config.toml
norm_eps = 1e-05
positions = "learned+rope"
rope_fraction = 0.25
parallel_block = false
init = "normal"
init_std_o = 0.00523
init_std_up = 0.0209
schedule = "cos"
final_lr_fraction = 0.1
seq_len = 1024
doc_mask = false
steps = 8877
dataset = "wikipedia_en"
Each number is 200 + 40 x the weight over its row's rms, rounded and kept within 0 to 999. Layers, rows and columns count from 0. The size before them is the row's rms in percent of the matrix's.

# layer 4 MLP gate, 1024x512, rms 0.0395, rows 298-323, columns 256-383
098,229,181,194,215,158,189,241,181,174,179,140,204,225,278,164,130,204,193,212,194,136,254,222,225,191,162,212,189,234,178,287,201,221,144,238,214,279,163,230,196,136,258,185,168,212,216,213,252,173,202,186,238,220,131,170,182,127,228,178,188,169,162,209,125,197,214,213,120,251,163,185,186,175,230,219,243,119,202,183,222,283,201,189,162,264,243,207,124,217,184,231,183,173,210,155,189,277,231,214,190,186,195,190,193,211,195,173,201,208,118,143,157,199,217,225,159,205,149,186,166,204,232,171,168,183,215,158,110
093,194,159,187,246,177,234,233,195,188,185,210,163,247,189,237,189,202,115,224,213,185,183,213,199,244,167,158,181,197,117,216,215,197,134,186,212,206,162,133,183,171,280,148,155,170,188,167,238,230,172,161,202,218,205,203,155,224,254,234,193,188,209,247,136,173,114,249,158,181,183,176,195,305,198,164,188,149,166,168,180,208,215,246,190,272,211,163,91,204,194,244,227,190,224,242,193,220,233,141,162,253,278,180,191,196,180,290,178,215,152,162,158,169,250,252,204,204,193,188,199,221,205,239,171,166,215,221,174
104,199,238,202,198,157,216,171,165,250,256,232,211,240,200,149,210,171,257,212,197,152,167,267,106,193,270,161,182,137,135,178,224,143,160,169,190,179,234,171,144,293,161,219,163,224,277,223,221,168,275,225,249,295,211,169,187,90,227,213,251,263,228,246,242,171,241,203,169,256,243,259,236,226,206,236,230,236,132,102,263,171,156,211,258,160,178,188,231,247,184,219,157,198,173,160,201,194,197,235,150,221,177,165,278,230,189,220,172,198,264,160,193,182,186,245,241,233,170,162,223,203,223,141,158,224,248,227,234
093,123,108,200,134,195,191,211,221,190,247,172,249,168,200,151,167,195,257,193,237,263,150,159,144,209,209,148,173,234,209,94,257,193,179,211,196,176,184,202,230,155,189,164,201,234,251,191,209,169,164,218,176,193,107,187,223,243,247,177,207,215,223,208,188,218,162,141,199,260,211,124,176,252,194,258,199,154,154,193,211,168,169,164,224,204,163,154,199,177,209,198,235,231,162,156,160,253,265,206,174,265,203,132,257,264,217,242,163,173,188,202,139,253,166,193,203,261,246,218,207,152,259,241,246,169,254,179,211
099,226,277,144,219,240,217,176,220,162,222,190,191,165,169,176,85,274,286,226,136,166,231,254,164,295,218,175,208,201,266,226,217,142,109,95,195,201,187,187,229,172,177,249,143,161,224,196,136,256,144,167,240,259,188,166,166,209,236,230,200,245,180,240,196,190,225,306,158,149,188,181,210,172,171,194,211,219,212,211,248,254,248,196,182,217,253,165,281,186,161,237,202,173,240,133,183,180,221,229,213,146,158,229,208,198,175,184,316,226,253,159,249,282,203,170,171,199,161,160,190,181,202,254,235,238,229,189,175
095,196,273,231,153,220,221,225,166,231,236,156,239,114,209,202,221,251,253,205,171,199,280,278,189,155,202,232,170,179,233,251,264,177,195,137,221,224,220,202,186,155,204,192,190,200,295,198,134,202,228,166,220,120,194,172,235,166,241,156,146,128,173,179,283,180,230,248,203,180,191,150,192,195,260,164,221,188,234,189,196,196,176,194,133,181,189,257,266,248,153,127,242,150,147,231,158,153,177,249,254,154,150,239,210,195,193,196,224,242,164,238,164,246,265,234,199,258,187,270,173,229,210,211,174,172,183,150,164
114,234,262,144,197,177,228,240,195,215,199,163,176,269,118,255,191,207,202,187,196,181,208,234,151,169,166,220,189,186,201,196,158,160,191,185,150,187,267,247,139,187,164,202,206,283,186,241,218,218,206,268,197,182,269,168,246,202,154,219,162,212,182,227,120,237,168,258,224,241,192,174,239,215,217,257,244,217,202,215,122,176,189,188,181,165,138,192,161,211,264,247,139,179,227,265,210,231,172,187,217,127,270,225,188,268,236,198,175,211,193,289,165,212,192,231,158,257,165,237,105,172,184,217,193,178,213,185,216
104,241,137,121,127,260,222,208,152,208,231,173,172,166,137,239,217,146,181,213,253,273,209,218,129,167,264,167,197,272,241,144,139,199,201,175,193,200,220,212,170,232,218,207,126,159,216,149,162,229,210,149,168,181,206,230,189,224,238,177,163,183,233,218,160,92,211,141,148,202,223,218,145,242,226,156,192,180,239,166,178,163,212,211,234,196,198,176,198,218,193,164,207,153,235,185,184,211,185,152,193,183,201,194,203,224,190,128,307,156,194,247,209,246,251,212,283,149,274,284,152,210,158,192,246,193,237,296,147
099,216,180,257,199,112,179,178,175,205,238,195,194,224,231,238,190,219,173,190,154,167,220,193,227,191,186,275,190,225,172,153,193,204,134,138,170,176,156,217,210,222,225,191,178,162,160,215,215,104,233,222,240,226,163,303,143,154,145,160,193,197,259,196,168,188,284,173,196,234,142,161,181,248,213,220,279,146,151,243,233,207,264,230,145,129,244,235,204,188,180,113,284,193,202,256,186,155,165,188,191,201,144,215,152,204,294,181,188,212,202,128,206,196,196,203,175,228,190,197,179,218,153,143,144,186,193,162,221
097,206,240,217,198,155,209,196,184,226,161,195,161,191,215,213,160,248,211,197,215,248,187,142,162,205,228,236,215,106,325,249,181,228,195,148,141,195,148,210,195,183,218,150,172,119,154,215,207,221,207,150,252,188,293,252,207,148,111,206,191,218,231,202,211,232,204,224,230,190,291,217,155,160,154,202,162,223,233,249,246,188,171,186,242,183,232,230,213,249,178,232,218,172,238,215,261,188,232,155,187,286,196,213,175,177,174,289,203,239,193,136,244,234,207,107,169,219,246,139,150,221,181,194,178,149,194,168,153
108,177,214,204,139,135,255,256,191,233,169,202,214,201,226,262,155,229,156,257,130,184,207,215,233,167,242,171,168,236,250,222,184,171,169,234,223,189,220,202,176,163,201,226,129,246,200,148,127,268,229,246,277,217,256,183,198,121,174,188,64,133,198,155,212,219,177,196,222,206,246,195,161,145,213,156,202,223,250,186,142,275,287,219,262,224,215,214,188,218,195,246,230,276,189,165,189,143,157,217,197,213,178,190,186,266,168,224,186,223,228,180,188,228,204,120,132,204,285,213,244,197,172,164,214,163,189,169,158
098,178,246,112,144,186,243,183,208,152,225,216,269,226,191,219,203,122,197,182,119,258,155,280,126,217,248,172,247,263,225,191,220,228,158,155,236,98,275,188,143,175,182,254,217,224,215,241,168,197,108,257,212,182,250,169,202,153,218,200,263,169,204,262,205,198,173,198,241,220,200,199,178,198,143,217,206,207,212,217,156,204,188,266,153,154,232,197,283,188,148,215,241,180,270,166,277,183,168,156,179,174,241,294,242,194,171,263,160,255,194,168,211,206,238,211,275,219,188,260,135,156,199,216,171,282,185,168,205
106,204,242,169,205,212,197,184,215,210,144,260,232,205,248,222,200,182,256,203,237,192,208,193,129,197,196,168,238,193,186,180,236,205,112,313,206,193,198,187,164,193,229,228,179,240,150,229,248,134,218,201,188,205,227,160,239,222,242,209,229,197,182,233,199,182,176,202,67,202,160,242,176,217,175,238,210,213,231,154,125,160,191,210,192,183,77,209,187,226,181,273,226,174,185,244,162,264,204,129,146,211,234,204,252,140,256,264,227,155,247,156,162,224,169,216,202,118,239,193,188,182,155,251,172,191,166,245,279
097,189,326,177,205,175,209,247,170,221,177,264,281,205,243,229,193,239,182,222,201,251,225,212,121,178,225,176,214,210,243,139,232,200,224,173,235,249,157,153,200,175,160,178,156,194,189,245,154,149,219,220,186,212,296,232,149,197,204,267,185,185,219,203,157,178,169,240,178,242,250,212,244,154,140,264,204,153,246,263,213,212,235,226,114,168,223,153,154,180,261,188,168,226,204,183,170,220,237,169,208,230,204,163,188,212,239,224,200,202,183,181,215,200,176,154,175,198,179,220,230,164,203,150,170,105,193,218,181
087,194,210,194,197,259,230,270,271,185,150,236,168,192,162,187,156,164,277,194,135,279,232,206,198,184,206,180,203,164,308,239,186,223,148,183,218,249,217,242,223,192,190,129,193,153,194,205,157,192,208,234,224,185,161,197,265,204,236,172,178,214,206,139,183,160,247,247,221,245,244,146,258,178,160,157,206,256,168,191,112,209,168,130,182,219,233,291,181,261,202,197,196,173,221,220,269,180,176,219,213,231,171,236,220,140,222,169,224,185,246,208,236,155,178,237,217,207,243,185,148,205,261,249,250,155,223,227,206
107,166,253,220,201,84,209,137,181,253,215,229,182,146,188,192,196,201,187,173,191,168,149,215,214,153,193,151,254,211,270,257,223,235,231,223,243,248,180,149,247,134,228,184,132,184,220,257,180,257,173,163,226,257,256,216,235,224,151,174,215,164,119,254,238,176,200,275,158,176,221,143,245,214,226,183,125,152,132,260,229,240,166,243,249,162,238,163,208,108,222,253,226,122,218,213,286,249,232,162,197,264,181,239,229,214,201,212,175,204,261,241,245,222,299,242,178,161,197,134,179,189,183,275,207,203,259,159,184
093,177,275,199,212,198,215,165,166,190,190,244,173,156,195,222,218,255,159,214,202,200,226,164,137,116,196,113,203,238,164,147,274,175,239,201,188,208,161,197,155,184,153,142,209,202,180,186,199,230,165,218,256,208,156,190,151,170,146,164,104,124,121,213,178,143,245,228,246,174,183,262,224,185,130,187,239,156,191,169,139,219,274,151,149,173,184,193,180,189,186,237,183,222,213,201,235,220,240,142,182,230,194,162,142,187,185,210,184,180,202,236,208,150,155,210,173,196,224,179,117,224,217,239,220,198,183,147,264
096,191,162,138,205,222,223,106,164,192,178,172,171,197,197,195,210,170,176,211,128,211,168,168,166,253,172,250,205,227,182,229,177,254,207,190,197,139,148,166,180,159,215,223,212,190,302,224,262,169,209,163,162,287,172,263,156,162,118,227,223,192,162,211,221,207,243,155,216,202,222,169,158,288,225,187,194,226,268,220,178,172,194,180,172,246,172,171,196,249,234,191,180,220,216,198,233,208,165,135,245,206,171,258,231,250,240,231,174,143,237,267,191,123,154,167,176,282,174,179,190,211,137,260,154,195,186,266,189
092,267,197,149,173,201,183,200,244,223,201,248,171,170,178,207,143,242,165,195,100,185,123,272,265,176,284,204,154,159,258,127,198,152,204,213,142,192,213,213,171,203,213,217,110,272,239,212,206,183,212,223,218,214,184,199,183,177,213,203,139,183,259,221,243,196,205,179,164,269,207,92,198,222,218,163,192,217,230,145,246,248,213,130,267,201,227,194,212,228,283,210,203,221,213,237,152,227,171,222,173,203,195,163,164,252,206,185,238,245,120,166,184,230,139,192,200,200,249,202,206,187,205,157,107,142,192,195,215
113,244,193,189,182,173,253,166,211,153,219,205,161,212,229,287,183,175,207,172,218,172,278,285,205,213,170,194,187,198,237,213,142,194,221,197,222,268,161,147,206,231,174,251,175,187,206,193,226,198,221,220,204,261,202,193,196,187,254,179,186,192,220,182,212,147,211,280,221,259,227,135,233,207,185,181,256,139,201,210,192,200,215,206,234,183,199,263,183,197,268,260,179,181,205,137,255,176,154,212,193,213,212,251,138,170,228,214,203,156,234,219,199,244,221,159,201,160,238,149,177,142,240,174,203,172,133,241,222
099,147,229,132,210,285,236,132,172,180,183,182,220,128,110,230,241,181,153,231,187,243,224,160,179,203,243,225,204,123,200,158,207,164,158,267,180,157,208,160,234,220,180,153,211,203,118,240,162,198,166,148,237,220,203,207,182,138,165,146,145,210,251,183,184,156,222,159,168,208,224,243,106,198,181,234,237,118,272,216,171,223,174,163,160,119,162,253,205,218,240,176,221,167,224,235,160,281,224,165,245,249,244,192,204,156,178,245,253,132,140,229,192,116,185,155,174,143,282,294,167,140,227,211,243,195,163,212,173
105,173,330,258,201,173,117,199,194,259,267,173,128,252,228,226,198,189,284,161,97,225,99,200,210,164,193,273,164,186,160,273,295,247,146,161,231,128,174,186,154,242,160,174,187,270,133,212,194,211,253,261,261,246,165,210,266,221,222,209,157,201,206,207,214,225,186,152,152,232,237,117,266,169,175,176,214,209,92,287,185,216,165,291,153,226,226,157,206,185,206,196,285,114,179,174,206,203,234,207,182,194,209,258,193,225,198,236,194,205,189,94,237,163,320,206,172,194,157,259,181,222,167,217,246,153,238,201,222
097,178,187,184,202,219,183,214,263,183,254,138,162,240,187,204,91,289,217,153,185,187,134,195,190,249,312,211,243,158,170,189,251,257,156,196,243,148,229,178,182,197,176,184,171,204,175,193,253,220,212,177,242,156,174,154,151,208,265,117,155,161,128,222,245,215,242,140,187,267,208,50,235,270,219,168,256,182,156,213,164,197,196,144,220,244,227,234,218,224,220,161,169,208,150,227,186,250,162,246,174,154,170,257,212,220,199,186,203,216,267,168,290,224,189,219,222,202,175,154,212,176,263,217,181,225,120,280,263
085,146,280,164,193,167,212,229,266,193,212,207,169,253,225,278,195,280,170,179,168,205,160,214,264,250,159,148,265,260,176,222,126,197,204,181,166,183,236,161,168,181,200,188,171,188,179,200,142,162,224,131,236,133,270,211,216,231,168,98,201,239,235,210,194,182,208,233,279,228,226,169,131,244,231,231,183,198,167,267,149,136,124,214,222,215,238,222,194,178,174,186,205,200,229,164,263,145,155,205,239,245,194,227,262,285,181,301,223,143,178,210,202,179,147,219,231,246,264,177,125,185,182,227,138,173,232,203,195
100,203,244,146,182,208,164,186,226,229,192,201,157,149,158,202,165,142,152,145,173,164,205,254,212,186,198,209,280,200,252,152,293,197,124,230,201,227,206,179,172,169,175,168,195,253,197,222,244,267,183,141,180,150,168,268,175,252,162,216,168,140,139,272,220,211,249,204,110,212,214,141,179,186,200,187,195,202,116,259,247,246,237,198,104,234,169,247,223,158,252,247,189,250,275,190,260,109,263,121,159,189,203,255,233,177,191,152,192,221,187,239,142,221,200,157,165,158,170,250,171,169,191,208,191,231,254,247,179
108,156,243,209,155,165,258,159,235,226,185,180,221,195,227,169,126,231,226,264,106,199,199,169,159,181,149,85,255,149,260,229,267,201,219,183,177,166,194,186,235,194,278,244,198,170,192,168,168,174,185,75,203,195,151,221,123,229,223,193,218,243,145,201,173,200,240,236,220,198,131,236,183,209,216,192,268,182,199,157,191,218,141,241,200,165,268,207,177,141,99,212,199,260,142,146,208,263,238,257,209,211,198,185,183,169,207,182,186,165,236,203,233,215,185,213,223,158,282,209,210,242,201,167,183,170,243,157,222